Weights of a small transformer language model.
Training: a variant of Adam for these matrices, 6446 steps.
Each number is 128 + 24 x the weight over its row's rms, rounded and kept within 0 to 255. Layers, rows and columns count from 0. The size above them is the row's rms in percent of the matrix's.

# layer 2 MLP down (transposed), 896x224, rms 0.0944, rows 568-627, columns 168-223
size [ 86  98  95  95  94  97  94 101 103  90  97  94  90  96 104 108 104  99 103 102 100  97  95  98  99  96  98  96  97 103 101 102 100  99  92  95 100 106 102  95 108 105  95  96  94 103  99 102  97 101  99 106 100  94 102 105  96 102  91 100]
[[116 133  73 119 145  96 168 130 107 167  76 157  88 132 130 101 104 149 150  96 130 118 139 130 135 157 135 136 156 135 122 116 106 130  82 143 154 145 151 114 129 154 173 144 155 147 108 131 172  97  83 177 190 165 127 154]
 [168 118  72 202 148 183 151 137 149 117  94 122 109 151  89 135 135 147 119 138  95 138 107 121 124  94 125 163 124 144 148 126 121  86 146 127 114 194 122  98 128 133  79 139 135 161 156 111  89 105  97 149 152 110 168 112]
 [118 138 151 136 107 122  74 120 140 130 133 122 130 127 108 116 133 157 126 147 112 111 102 155 143 118 124 136 126 123 146 154 159 116 100 116 121 126 105 135 129 161 133 147 127 140 110 102 103 120 150 105 119 120 114 168]
 [110  72 169 140 115 160  79 133 122 143 108 106 155 146 116 153 154 141  82  93 166 127 159 133 133 134 112 144 154  96 103 143 124 147  96 123 115 165 154 153 140  98 175 117 128 125 120 156 138 100  92  85  81  95 138 151]
 [139 119 154 118 122 103 133 142 106 148 133 121 122 112 143 159  99 121 127 123 143 139 137 133 125  61 152 125 125 126 106 110 106 157 118 153 147 148 138 145 145 111 117  86 129 114 132  62 106 110  88 139 160  95 142  93]
 [189 131 110 114 148 121 149 147 130 139 150 150 134 161 112 103 135 137 116 109 153 127 127 171 186 140 147 116 120 109 148 138 133 144  99  74 131 157 103 100 139 111 112  94 108 141 123 116 109 136 141 137 157 153 139 158]
 [120 147 175 148 129 131 171 148 136 187 153 114 152 125  61 111 101 112 144 123 111 128 115 145 101 115 130  89 149 154 201 137 118 147 164  95 129  99 138 137 167 117 106 125 131 132 121 100 105 135 137 118 114 143 139 132]
 [131 163 134 105 135  95 142 117 158 121 120 136 177 168 180 106 152 151 148 120 122 168 146 124 153 134 139 158 128 134 124 144 111 136  96 114 152 109 122 139 177 153 153 155 109 146 107 114 114 112 111 114 147  97 108 127]
 [149 107 168 127 129 143  80 131 147 123 129  62  93  97 138 113 151 133 160 147 153 123 108 115 146 133 125 126 137 159 184 136 110 138 175  86 120 136 173 117 116 105 106 141 156  82 115 144 127 127 124 117 109 135 100 168]
 [100 105 115 151 120 119 123  99 136 185  99  98 112 130 122 129 165 118 108  92 129  93 153 135 124 141 112 110 138 112 152 115 126 137  20 164 104 151 121 167 118 140 165  89 126 134 100 113 120 112 125 118 161 101 137  96]
 [121 112 133 143 134  93 135 100  83 117  72 174 142 123 157 143  83 163 134 100 146 134 163 153  88 109  85 146 152 127 117 114 132 117  79 219 110 109 131 138 125 108 114 153 114 134 154 162 167 132 108 134 107 155 125  98]
 [117 132  69  92 147 104 112 130 136 138 142  95  89 120 122 159 142 122 143 147 107  90 113 157 162 140 132 132 138 116 105 146  95 145 121 115 171 164  85 122 107 141 129 134 164 115 126  93 105 137 152 161 108 190 115 139]
 [103 105 117 106 125 109 100  94 167 152 156 149 121 151 121 100 117 102  88 172 141  83  75 138 138 102 124 122 127 133 144  99 155 140 131 122 115 145 151 110 120 120 145 145 148 128 124 105 131 148 113  97 169 147 127  84]
 [118 138 103 153 145  98 114 145 134 122 117 144 105 113 162 127 168 166 170 114 154 123 111 115 141  95  96  86 105  93 133 144  84 145 201 147 157 150 141  70 134 140 142 140 158 143 114 189 143 135 132  88 128 195 204 122]
 [136 111 148 139 112 114 142 125 128 133 131 107 121  93 136  77 137 193 146 110 102  87 137 122 171 150 100 140 111  99  89  90 133 175 101 140 116 118 111 130 150 127 113 146 176  95 126  96  89 160 132 120 140  95 114 114]
 [118 138 126 127 198 172 181 141 131 160 124 122 153 112 138 155 136 142 129 196  94 157 128 155 167 113 131 172 109 174 132 173 147  89 166 111 136  79 121 128  97 148 139 136  98 130 130 110 153 121 146 139 152 141 178 129]
 [113 105 155 100 113 137 102 166 113 105 131 101 120 102 143 169 111 114 174 125  75 116 127  84  78 130 129 115 127 157 113 103 125 114 122 127 134 163  95 142 185 129 137 165 167 134 158 132 103 119 148 111 116 155  86  92]
 [ 88 149  82 151 106 141 136 131 129 145 129 123 124 128 134 129 108 131 137 164 176 143 154 117 117 151 118 125 130 143 157  95 116 153 108 101 126 138 140 148 111 139 167 110 165 128 123 110  93 152 125 100 117 128 154 129]
 [ 97 147 152 130 136 159 146 168 141  98 144 140 151 131 106 158 136 120 165 120 110 147 108  98 130 107 119 137 107 124  89 131 166  90  91 113 115 109 144 148 129 112 132 144  82 135 107 130 185 162 119 138 128  95 103 126]
 [109 125 155 116  99 134 124 139 165 158 150 128 145 125  88 135 130 148 131 121 150 123 123 108 145  96 155 114 140 123 113 121 113 116 136 146 153 139 156 164 154 138 177  92 135 127 134 117 166 125 111 145 148 142 151 116]
 [175 111 105 119 150 122 160 140  83 121 126 145 152  93  76 157 116  93 125 128 129 117 117 145 141 162  99 114 150  98 173 140 134  88 123 135 131 188 122 110  94  90 121 118 113 125  90 129 144 131 104 101 147 114 168 158]
 [113 123 158 125 152 115 161 147 136 122 153 131 186 106  79 119 119 169 115 147 144 145 108 135 102 131 138 128 147 109 120 161 142 127  87 144 112 106 142 130 153 120 125 119 122  91  82 157 133 132 104 156 105 109 136  95]
 [114 113 141 108 185 116  92 152 123 132 143  88 130 141 155  99 106 165 124 131 127 148 150  76 131 158 104 155 142 115 125 147 119 145 115 135 103 146 130 119 150 143  69  92 119 126 144  97 128 129 120 151 132 113 140 123]
 [169 137 134  95 134 143 134  97 151 144 124 111 151 106 161 115 120 118 139 144 118 119 118 117 153 132 100  72 110 113  79 102 140  85 128 148 179 137 154 128 112 184 141 143 129 126 115 117  96 119 129 129  73 126 118 138]
 [ 95 126 131 191 129 134 106 106 179 108 115 140 118 127 122 135 123 102 111 154 114 130 169 122 154 127 134 150 145 119 164 166 101 108 100 117 124 112  80 148 151 131  81  82 116  88 152 129 113 131 118 120 148 105 104 121]
 [ 98 143 108 158 127 113 171 123 122 137 121 114 133 145 110 114  93 122 171 125 136 140 154  97 165 149 134 121 106 128 120  88 133 143  96 114 135 148 125 117 107 120 150 137 127 136 124 100 110 125 131  77 128 150 168 117]
 [ 99 121  97 166 116 102 141 147 138 111 131 106 125 139 159  91 151 129 145 139 108 147 174 137 101  86 113 145 128 107  93 140 195 141 111 110 129 112 167 113 109 119 150 107 100 137 141 145 155 141 137 143 133 147  94 133]
 [ 94  82 147  95 105 134  94 107 138 149 117  63 147 148 164 133  86  97  87 139 101 142 168 125 152 130 135 118 154 161 121  93 141 133 125 161 130 137  60 129 124 108 152 108  90 140 126 169 137 156 122 168 118 102  97 130]
 [152 103 131 162  88 118 132 166 146 162 138 148 146 117 129 167 140 179 123 130 114 107 129  84 125 105 161 147 140 122 163  95 186 115  90 145 169 166  91 121 104  88 102  91 143 134 106 149 149 113 132 152 123 131  81 142]
 [153 145 102 113 117 134 147 133 120 148 139 100 125 120 107 133 130  92 108 129 132 113 157 128 121 164 151 143 130 145 107 171 149  91 121 142 142 101 157 128 139 145  99  78 125 108 124 172 134 148 121 116 126 156 128  78]
 [124 121 104 144 156 181 110 170  77 132 141 139 120 104  33 164 176 111 129  89 173 130 132 122 102 124 144 149 143 111 120 101 119 126 110 143 134  95 146 126 114 130  90 139 132 126 114 156 142  86  74 161 117 125 127 135]
 [112 120  97 116 123 117 165 198 148 147 114 142 107 115 135 140 139 183 135 112 146 127 147 145 105 135 119 159 134 138 130 129 144 125 176 147  93 124 130 133 126 115 114 141 153 174  88 137 136  87 165 148 146 138 125 147]
 [151  96 111 131 112 153 143  87 121 103 127 161 120  88 137 131 129  96 138 135 121  98 156 192  93 176 138 122  77 170 123 124 176 130 139  85 149  75 143 108 121 106 134 144 118 129 125 159 100 131 114 143 107 161 159 126]
 [106 140 140 177 110  91 169 149 113 119  99 137 144 118 100 138 102 174 108 138 133 161 159 156  98 108 102 122 164 124 140 131 104 114 144 109  94 158 123 121 169 112 153 101 128 140 104 139  98 129 159 104 101 129 113  87]
 [180 149 138 112 134 127 132 121 136 149 100 154 156 146 147 124 150 136 133  74 124 137 150 154 145 143 117 144 157 113 127 160 115  82  29 117 105 122 131 105 132 158 125 128 129 103 110 145  97 160 123 182 159 154 121 125]
 [132 138 156 116 127 139  94  73 145  95 185 136 132  98 151 136 117 117 132 132 118  53 127 137 108  68 178 179 111 153 133 128 126 111 169  94 114 155 107 128 116 171 129 103 117 149 110 151 105 129 116 134 155 144  70 112]
 [ 73 113 134  88 102 101 123 142  97 158 149 141  76 122  92 124 157 147 127 127 146 108 144 119 152 172 117 124 135 154 159 148 139 104 145 109 129 160 114 133 127 118 125 104 145 118 146 119 122 112 112 106  93 122 129 143]
 [113 167 138 108  83 138 141 102  88 133 134  95 117 122  97 122  98 129  98  96 140 106 139 125 103 150 109 137 171 115 167  98 157 146 140 134 136 115 141 138 102 156 128 160 132 127 100 131 108 129 172 106 173 124 136 109]
 [ 80 124 140 117 175 130 129 129 138 136 122 141 178  79 146 125 105  86 113  90 134  84 160 109  98 123 119 154 134 161 155 104 118 162 127 165 108  81 153 174 135 107 110 142 114 159 165 160 126 169 149 148 141 149 124 113]
 [108 113 143 112 166 135  72 105 147  97 131  85 135 127 128 131 100  98 133 147 106 141 169 119 148 120 134 100 143 123 118 165 150 111  93  84  97 107  80 157 110 170 133 111  80 159 162 153 131 137 106  94 143 134 147 101]
 [ 97 116 121 120 119 125 111 106 162 122 118 149 100  73 134  87 155 135 149 116 118  98 123 133 127 152 125 128 129 129 135 129  78 132 122 115 137 121  71 129 118 106 132 151 142 132 125 118 128 127 121 120 145 109 123 122]
 [133 118 141 139 123 111 138 107 116 153 169 123 125 141 129  85 122 129 146 126 101 124 129 111 108 108 164 115 119 143 147 126  61 112 116 133 122 157 151 125 132 125 173  96  87 145 151 128  77 144 159 117 135  88 109 113]
 [101 149 136 148 105 133 152 126 149  76 105 125 109 128  99 153 146 140 160 140 152 132 155 141  76 126  91 129 155 130 116 142 174  96 115 123 121  99 135 142  98 103 131  80 132 152 150 132 161 167 130 127 164 142  89 125]
 [144  92 166  85 120 114 116  93 147  90 155 138 158 113 163 108 177 168 124 111 114 118 117 130 162 132 135 116 114  83 122 108 126 135 102 170 145 148 157 102 109 142 111 122 105 160 123 123 113 117 139 186 108 138 145 143]
 [126 156 140  88  92 136 127 152 118 135 128 128 128 130 159 142 105 137 108 111 111 123  79 152  94 122 129 147 107 157 171 127 111 116 123 105 110 113 119 141  76 151 134 119 115 105 119  65 123 144 144 146 170 161 130 131]
 [107 159  72 122 167 112  91 123 110 124 137 130 132  89 109 114 133 116 140  70 142 125 113 118 117 104 144 151 103 120 140  87 141 140 123 104 144 153 102 169 118 104  96 141 150  98 148 109 130 114  87 114 120 119 154 123]
 [102 155 132 126 153  93 125 103 123 116 145 154 137 113 126 101 114 120 108 142 118 130  82 138 146 160 128 113 117 105 119 121  93 149 133 152 134 132 110 107 108  99  95 161 118 102 134 148 138 157 134 144 123 131 139 106]
 [106 137  68 148 164 138 101 116 152 105 122 109 142 139 150 131 106 151 117 142 118 120 161  82 148 112  86 168 187 170 129 117 118 116  80 171 136 120 132 177 117 147 144 116 164 126 132 100 143 143 135 141 117 116  95 185]
 [111  96 142 114 149 129 140 158  87 135 156  98 117 128 145  81 157 116 126 104  90 126 126 135 100 156 116 154  81 123 137 141  88 149  83 108 140 115 169  82 148 119 111 144 124 130 166  94 135  90 179 131 118 117  98  98]
 [131 136 130 111 127 126 142 141 119  97 171 148 134 152 148 123 146 104 139 150 133 188 112 107 119 130 106 137  90 144 110 131 168  90 153 138  91 107 136 147 116 133 114 148 138 141 137 141 128 170 152 169 159 138  79 134]
 [ 98 132 126 158 102 134 130 117 134 120 150 137 146 129 105 107 142 101 141 121 121 127 108 129 107 119  92  91 122 131 145  98 105 164 129 105 105 127 151 124  96 154 165 143 170 134 117 129  90 140 123 136  91  91  76 145]
 [136 124  99 144 128 126 113 127 116  91 146 114 105 129 100 129 136 147 131 162 114 112 145 120 179 114 147 226 164 150 121 197 135 104 146  90 141  96 131 104  92 133 126 145  96 104 158  94 163 101 157  66 124 125 145 136]
 [115 160 125 114 139 175 169 103 125 127 106 109 114 147 145 129 159 157 115 171  72 119 185 141  98 143 103 154 112 104 134 133 100 114  91 142 145 125 182 132 115 123 154  91 165  92 179 124 136 110 109 133 159 114 164 134]
 [118 100 164 141 130  92 144 127  64 127 137 151 141 116 112 104 118 105 118 172 156 135 130 144 147 103  92 136 158 136 109 127 141 159  57 114 125 136 170 145 160 171 163 156 125  70 124 149  78 107 115 152 137 112 134 133]
 [143 125 140 127 134 162 193 132  96 151 102 145 100 123 121  97  70  92 133  97  65 114 138 119 147 118 114 130 119 140 150 111 101 163  71 110 111 122 148 109 151 142 148 160 110 126 106 129 122 173 127 102 100  97 100 162]
 [123 134  97 174 130 128 135 122  99 154 105  95 106 103 154  83 110 133 166 127 106 113 163 132 136 135 173 160 110 131 125 140 156 166 202 163 112 120 153 152 126 133 120 113 170 154  99 162 173 116 146 128 153 130  86 132]
 [140 133 136 136 124 181 130  95 132 121 156 121 162 120 108 165  98 137 144 133  98 120 149 134 122 104 144 139 152 136 189 160 122  83 129 116 145  95 128 147 162 143 128 114 104 117 142 122 114 114 120 130  88 104 129 148]
 [ 92 123 109 141 122 122 108 149 111 162 162 123 104 100 134 127 119  86 102 130 138  72 140  87 161 142 103 121  79 168 134  80 103 107 176 145 127 127 124 117 152 114 109 139 125 114 152 113 125 125 113 108  95 108 142 102]
 [ 81 125 145 132 155 163  91 123 136 124 180 163 168 103 121  88 132 136 134 128 140 158 136 113 121 137  78 128 140 155 139 132 110 105  92 102 110 167 135 145  98 127 104 168 129 154 135 115 125 104 122 115 137 132 119 126]
 [ 89 158 132  98 109  88  94 124 116 120  91 134 162 150  90 119 116 130 149 150 131 132  83 123 111 136 155 149 125 138 147 140  85  81  96 102 102 165 105  86 138 101 135  93 124  89 132 106 106 104 127  86 125 136 130 134]]
# layer 2 MLP up, 896x224, rms 0.105, rows 569-628, columns 168-223
size [ 98  95 100  95  97  95 104 104  93 101  93  91  96 104 102 104 101 100 103  99  97  98  97 101  97 102  98 100 102  98 100 100 100  99  96 105 103 105  94  98  99 100  99  94 105 100 100  96 101  96 102  98 102 111 104  94 104  95 102  99]
[[100 163 108 158 136 128 143 138 125 153 143 138 135 128  81 125 100 173 148 117 133 168  82 111 115 139 106 167 122  81 145 110 159  99 153 114 135 133 115 163 110  73 131 109 132 119  78 113 112  98 149  97 155 170  98 119]
 [165 115 145 153  83 139 109 177 105 126 101 138 117 123 140 154  78 138 133 130 116 112 131 135 143 136 122 146 115 133 126 106 147 126 179 128 117 136  54 140 141 146 133 145 139 116  81 152 143 137 166 131 167 127 150 100]
 [117 123 150 145 118 127 159 145 129 123 120 107 116 148 111 139 140 128 111 140  98 138 107 136 148 133 128 127 144 132 132 133 153 132 173  91  73  79 127 106 123 150 135 120 144  90 109 142 167 114 108 115 136 163 117 102]
 [153  88 125 135  99  73 116 155 130 114 137 119 111 148 141 141  87 121 109 132 141 165 138 129  99  93 174 145 123 109 144 124 133 135 127 115 153 106 176 172 133 137 123  98 121 107 122 143 127 109 161 110 159 108 174 133]
 [111 108 135 137 149 107 153 109 146 157 124  93 130  89 105 138 152 108 121 136 163  93 162 135  65 140 160 130 109 127 116 151 156 127 126 140  80 106 136 104 128 106 140 130 146 163 108 150 103 126  93  98 146 134  93 142]
 [120  91 147 156 103 159 147 162 122 208 119 109 147 102  96 107 143 137 130 144 141 152 113  94 118 118 123  93 129 151 162 107 126 164 158 160 167 140 104 163 114 138 128 168 133 121 173 130 162 138 156 117 178 130 148 135]
 [141 148  70 113 137 149 154 132 121  98 144 129 136 142 107 127 118 148 151 108 131 164 101 100  81 118  99 150 137 100 110 126  96 162 125 165 115 149  96 118 119 112  87 139 157 121 119  98 137 134 100  84  71 142 129 113]
 [161 149 141 165 151 136 141 160 135 151 126 127 137 114 161 160 148 130 119 107 136  77 125 132 142 106 114 152 117 154 125 148 141 118 144  97 182 150 133 141 101 124 109 159 172  91 127 118  99  79 172 128  89 119 110 147]
 [167  92 132 145  69 150 158 149  99 148  85 130 165 142 151 143 114  79 100 101 123 110 156 101 126 158 120 117 114 143 139 157 145  99 112 105 178 110 146 113 105 115 122 147 107 164 125 162 160 138 140 108 105 133 134 119]
 [124 128 154 137 132 147 116 125 106 122 133 155 133 121 151 101 174  98 144 122  87 143 166 118 132 102 140 151  74 119 126 130 174 133 150  51 100  80 156 108 117 115 138 174 166 147 145 122 145 154 171 128 131 135 122 138]
 [132 109 156 126 137  95 164 123 129 133 148 116 143 139  93 155 171 138 184 100 129 119 124 130 100  71  95 119 134 139 131 130 105 176 135 132  87 117 122 114 144 111 127 102 146 167 124 103  95 151 109  95 137 158 144 119]
 [106 136 101 149 105  77 163 137 149 125  84 122 117 133 148 158 167 139 133 134 134  94 128  74 110 144 139 190 139 118 125 150 113 134 121 133 113 115 121 107  74 116 122 170 147 150 146 136 114  77 163 155 152 133 103 132]
 [ 87 142 133 136 119  97 146 159 140 113 148 120 152 107 174 155 163 144 172 168 136  90 156 153 124 113 140 185  98 118 138 140  87 136 174 138 134 131 147 176 103 130  82 182 128 102 114 112 146 107 173 108 119 142 161 145]
 [115  89 150 183 133 139 146 118 134 103 156  93  81 106 123 148 108 152 108 175 153 133 134 131 122 125 142 145 107 143 126 107 180 101 135 128 167 120 105 126 172 104 124 104 130 154 121 120 191 126  85 137 136 109  98 109]
 [160 124 118 148 176 153 151 140 155 140 120 159 156 141  92 118  82 148  99  88 134 153 129 128 111 152 128 120 127 160 118 146 116 136 134 118 146 112 113 125 114 179 137 140 121 138 100 136  96  95 113  92 126 175 166 134]
 [142  85 139 151 127 120 108 137 114 149 114 126 152 121 124 163 112 104 124  56 171 105 120 124 169 123 131 154 113 137 144 133  82 140 151 143 145 113 136 133 116 120 134 135 136 136 112  84 124  70 139 153 162 175 127  97]
 [125 167 146 153  71  98 163 117 159 137 141  91 145 129 114 158 150 142 113 100 109 114 129 156 131  87 154 151 113 123 134 143  89 164 141 134 148 147 117 165  89 152 145 155 129 129 127  72 114 120 142 144 150 169 115  97]
 [ 96 130 146 155 149 150 172 157  73 124 137  98 124 122 103 171 120 151 127 118 141 143  95 108 108 148 178 126 137 129 140  91 123  89 153 144  97 166 151 151 147 141 154 105 142 197 146 129 180  79 111 142 163 146 163  90]
 [107 103 148 141  81 123 167 122 151 126 139 121 108 133 126 122 111 146 141  98 125 118  79 166  96  94 127 107 125 161 118 174 123 142 118  63  98 122 133 127 149  98 166 131 111 126 136 117 132  85 136 148 102 115 120 106]
 [154 103 128 128 167 127 125 139 146 125 150 120 114 142  98 160 117 135 130 107 140 136 139 133  84 134 137 159 132 123 136 128 118 146 154 134 117 142 112 130 147 105  89 133 145 139  98 135  88  94 137 111  85 130 129 142]
 [140 126 121 140  88 149 125 194  80 101  83 134 124 151 105 139 109 139 134 149 144 116 162 104  95 155  97 106 150 137 148 130 110 161 139 138 119 156  98 108 100 118 139 164 117 147 146 137 127 115 135  89  89 176 105 133]
 [150  94 120 176 154 130  95 137 129 127 151 142  70 146 155 154  90 148 116 133 132 116 151 138 114 115 100 120 124  92 116  97 138 120 137 113 127 135 104 143 137 127 129  92 133 118  89 137 163 107  82 127 115 136 170 157]
 [139 118 151 151 163 101 137 133 109 120 108  98 133 140  77 159 141 171 134  98 123 106  89 141 150 108 123 109 127 167 131 109 139 188 161 103 125 128 109 171 104 137 134 128 151 165 153 138 133 149 120 140 113 162 120 163]
 [114 151 168 125 133 145 117 120 108 160 158 155 107 174 105 113  99 126 146  93 156 138  99 129 140 137 171 133 133 118 152 129 141 120 191 110 106 127 117 168 102 113  91  98 101  88 128 171 108 118 132  99 159 154 127 141]
 [170  88 165 159  96 105 126 129 174 141  71 107 105 171 127 124 129 107  97 121 145 109 166 107  93 135 132 106 144 163 117 135 104 110 114 126 134 115 157 155 168  98 125 132 129 131 142  80 103 182 125  88 108 132 172 112]
 [122  96 176 112 138  80 163 134 111 141 147 115 126  97 128 113 123 135 154 135  93 138 165 157 113 168 117 128 114 154 150 137 158 153 152 147 139 155 156 121 129 114 120 131 149 152  87 109 119 131 162 131 100 146 139 144]
 [128 148 161 139 132 120 175 155 160 126 100 148 147 108 113 135 159 145 117 123 132 136 101 111 121 124 106 131 133 123 114 133 114 192 152 138 109 103 114 107  94 126 161 124 110 127 108 129 110 116 114 139 121 104 176 125]
 [110 145 125 116 178 154 108 113 160 112 138 113 102 126 117 118 164 139 123 154 118 130 133 123 147 125 107 121  85  85 166 111  89 149 131 130  72 121  97 144 143 142 143 191 129 106 113 161 101  91 135 162 135 134 109 153]
 [102 123 129 168 109 114 171 135 115 119  58 127 121 165 116 145 136 147  87 122 129 139 160 100 127  91 108 184 124 104 157 110 121 165 136  99 159 137 163 191 124 126  82 116 138 124  97 113 137 108 116 126 124 117 104 152]
 [ 63 145 162 162 103 132 140 142 114 104 162 101 137 140 152 138  95 117 139 150 101 121 138 131 112 124 113 135 141 101 114 121  77 157 128 131 105 118 173 122 151 140 106 128 108 143 114  87 102 135 121 151  84 159  83 122]
 [125 146 159 151 102 121 159 140 100 104 155 147 128  89 137 124 127 154 133 121 119 106 130 124  97  94  78 142 106 117  87 188 133 129 127  91  96 128 138 159 119 133 102 153 134  69 128 114 130 159 153 139 138  96 153 113]
 [176 164 195 134  92 150 147 146 125 143 109 126 134 105 182 111  91 156 133 132 147 163  85 157 118 136 119 106  93 125 116 137 153 131 129  90 124 126 155 122 134 133 153 184  94 119 112 134 111 106 139 117 108 152 119 144]
 [118  86 165 148  73 111 161 135  89 102 127 134 104 130 135 160 128 133 169  71 176 136 170 101 126 182 109 103  82 140 162 139 128  94 159 117 117 163 169 129 144  98 152 125 168 135  88 144 106 138 188 127  79 144 116 145]
 [116 103 155 131  99 139 150 120  93 144 113  82 142 135 153 104 114 124  66 117 103 142 146  97  91 144  95 131 131 132 100  88 113  71 131 130 159 111 141 125 116  95 148  93 141 146 121 126 111 143 118 184 115 127 148 105]
 [132 121 153 128  98 143 100 184 158 161 155 128  86 155 124 162  98 138 169 116 181 107 113 119 125 158 109 130 113 106 168 170 129 133 135 176  83 129 115 160 157 123  95 101 145 120  97 162 142 123 137 149 130 147 109 119]
 [167 130 147 176 109 127 174 111 127 159 133 136 114 115 142  74 148 114  74 105 129 110 109 120 111 120 146 125 115 124 110  76 104 150 113 122 125 163 145  90 165 151  79 175 131  90 101 172 111 106 137 145  82 145 125 104]
 [143 122 153  97 133 146 125 138 116 133 156 111 101 161 107 180 128 128 143 120 108 129 166 131 123 148  91 135 139 137 111  98 126 133 152 128  83 143 123 145 141 140 134 127 147 126 143 126 158 154 157 141  85 187  97 123]
 [ 77  91 181 159 120 135 137 171 167 101 128 126 151 137  98 129 134 113  98 111 171 128 104 107 152 154 117 146 159 109 114 102 164 117 158 127  49 108 126 142 113 148 131 126 137 121  94 121  82 114  97  92 163 119 165 157]
 [136 126  97 126 118 131 148 159 124 159 119 181 146 112 160 136 123  92 143 160 124 135 151 111 109 106 134 132  98 132 153 106 108 127 161  86 153 140 179 142 143 153 152 139 159 169 107 145 133 132 139 166 148 164 125 123]
 [150 115 148  90 148 101 175 112 127 120 135 122 138 130 113 122 149 118 103 129 163 118 180 157 103 105 107 110 155 135 115 122  91  98 128 106 130 141 152  97 152 109 147 159 169 137 141 142 110 147 138 120 124 173 143 112]
 [129 108 123 143  95 110 131 148 136 131 121 109 108 131 128 141 142 146 107 142 132  95 124 108 157 104 162 161 176 115  94 107 133 108 154 106 111 148 129 141 103 112 145 107 113 105 133 156 136  90 170 112 112 146 123 105]
 [133 112 141 149 104  87 154 110 141  86 149 141 147 113 132 157 170 152 139 115  78  90 131 136 107 140  99 108 143 159 143 145  83  94 129  93 149 117 170 119 123  90  98 147 163 103 106 134  84 133 115 151 114 125 146 168]
 [136 137 122 145 137 162 120 147 108 143 138 134 138 115 102 140 131 168 154 103 147 104 115 183  93 116  73 130 113 122 131 139 150 167 149 139 116 147 155 185 123 116  96 153 156 156 166 120 121 164 156 127 126 150 119 119]
 [134 114 115 144 123 102 141 104  91 128  89 155 109 125 101 112 157 174 120 120 106  83 126 131 119 121 114 111 117 131 142 141 114 103 170 125  94 127 144 137 114 152 165 125 163 147 135 143 133 112 174 115 117 100 160 112]
 [138 130 139 117 159 132 149 139 120 121  97 137 116 142 108 127  88 121 108 125 125 122 144 146  97 133 126 142 103 117 118 124 111  71  99 127  95 103 121 144 117 124 153 171 182 154 154 107 142 122 187 112 139 118 130 156]
 [148 132 107 126 120 125 125 129 163 121 140 136  48 119 114 106 164 103 131 126 117 142 113 148 112 129 125 138 125 124 165 144  97  99 101  98  96 106  99 129 122 150 116 106 143 137  90 115 149 145 115 102 136 172 146 146]
 [118 136 126 130 157 134 205 141  99 132 124 114 129 135 124 149 105 156 146 121 136 135 111 126  81 147 123 147 144  93 143  88 144  94 118  91 124 165 135 166 129 119 174 130 104  68 102 121 129 151 134 119 137 131 111 136]
 [141 120 144 152 200 118 136 108 123  76 122 116 106 139 157 151 151 143 145 103 121 121 120 133 147 133 151 130 140 116 132 162  95 148 131 113 141 150 104 120 160 142 102 131 146 109 126 138 117 123 112 112 100 176  88 129]
 [118 131 132 156  98 127 149 117 102 128 144 122 119 145 148 123 112 125 155 143 163 110 125 109 129  91 123 146 143 111 169 103 100  76 131 118 138 143 132 177 128 131  84 122 142 141 115 113 151 123 109  97 117 163 136 160]
 [ 90 125 126 161 122  94 117 154 129 132  74 135 140 146 149 154 143 121 121  94 109 123 110 112  90 119  85 116  74 123 100 127 102 120 134  85 107 152 110 120 146 149 148 142 166 140 125 113  97 136 149 124 144 135 139 111]
 [115  79 120 142  85  93 161 126 183 102 133 120 100  97 153 120 118 124 146  98 110 133 114 172 109 138 112 132 114  96 158 108 116  86 128 112 145 131 121 114 134 173 144 155 121 153  85  94 138 103 174 153 139 158 115  98]
 [113 113 102 181 138  92 143 127 105  88 146  85 112 110 138 122 144 152 128 119  98 150 107 160 144 110 120 133 111  67 100 161  99 145 155  99 118 117 114 183 143 128 113 149 138 122 114 134 154  80 177 111 152 141 134 124]
 [166  90 123 130 111 141 144 168 102 156 152 127 109 164 124 112 149 104 128 149 141 103 164 138 104 146 140 110  83 168 111  69 130 118 178 159 126 161 141 123 143 158 140 155 168 132 143 148 107 134 101 126 130 124 136 132]
 [152 144 189 165 166 122 129 141 131 118 132 119 146 123 107 114 108 153  81 112 139 156 148 133 115 125 101 115 147 107 149 136  91 160 154 127 136  99 100 133 189  81 145 165 147 120 119 109 128 125 137 118 100 146 120 128]
 [160 113 155 156 134 118 115 110 128 112 108 132 118  85 101 120 135 142 129 111 119 103 105  95 102 146 130 138 139 171 135 145 109 112 138 112 147 127 119 182 179 102 136 104 157 176 142 149 146 107 148 127 134 144 157 144]
 [133 110 145 126 158  91 143 151  89 107  85 122 126 136 116 137 168 105 141 148 141 159  84 150 154 115 113 146 127 120 101 139 161 136 148  90  94 129 130 142 115 106  72 161 122  73  78 134 147 117 161 136 113 161 117 108]
 [120 111 151 143 181 126 166 100  85 117 119 128  80  85 136 135 119 114 151 126 137 147  84  90 125 140 116 129 140 147 142 120 122 157 143 107 107 166 109  93 131  84 134 184 170 102 124 124 136  85 118  92 117  95 110 152]
 [168 100 151 123 127 129  91 179 149  57 148 101  83 146 100 148 135 173 124 116 101 139 160 146  89 120 172 149  89  99 127 123 117 147 125 146 112 135 135 134 181 114 114 122 123 140 107 135 142 118  93 109  86 134 159 121]
 [129 124 135 132 109 121 105 123 117 112 113 116 138 123 153 123 180 176 140  97  96 160 123 114 107 139  90 150 127 123 139 138 125  94 114  94  81 136 140 142  79 100 143 179 117 127 117 117 132 126  93 122 149  99 174 160]
 [124 165 110 140 115 121 139 174 152 147 114  93 149 132 173 195 127 110 115  90 151 128  88 126 151 108 153 151  83 111 134 126 123 134 134  63 125 162 157 142 120 157 113 104 131 145 113 138 134 127 115 121 106 114 125 159]]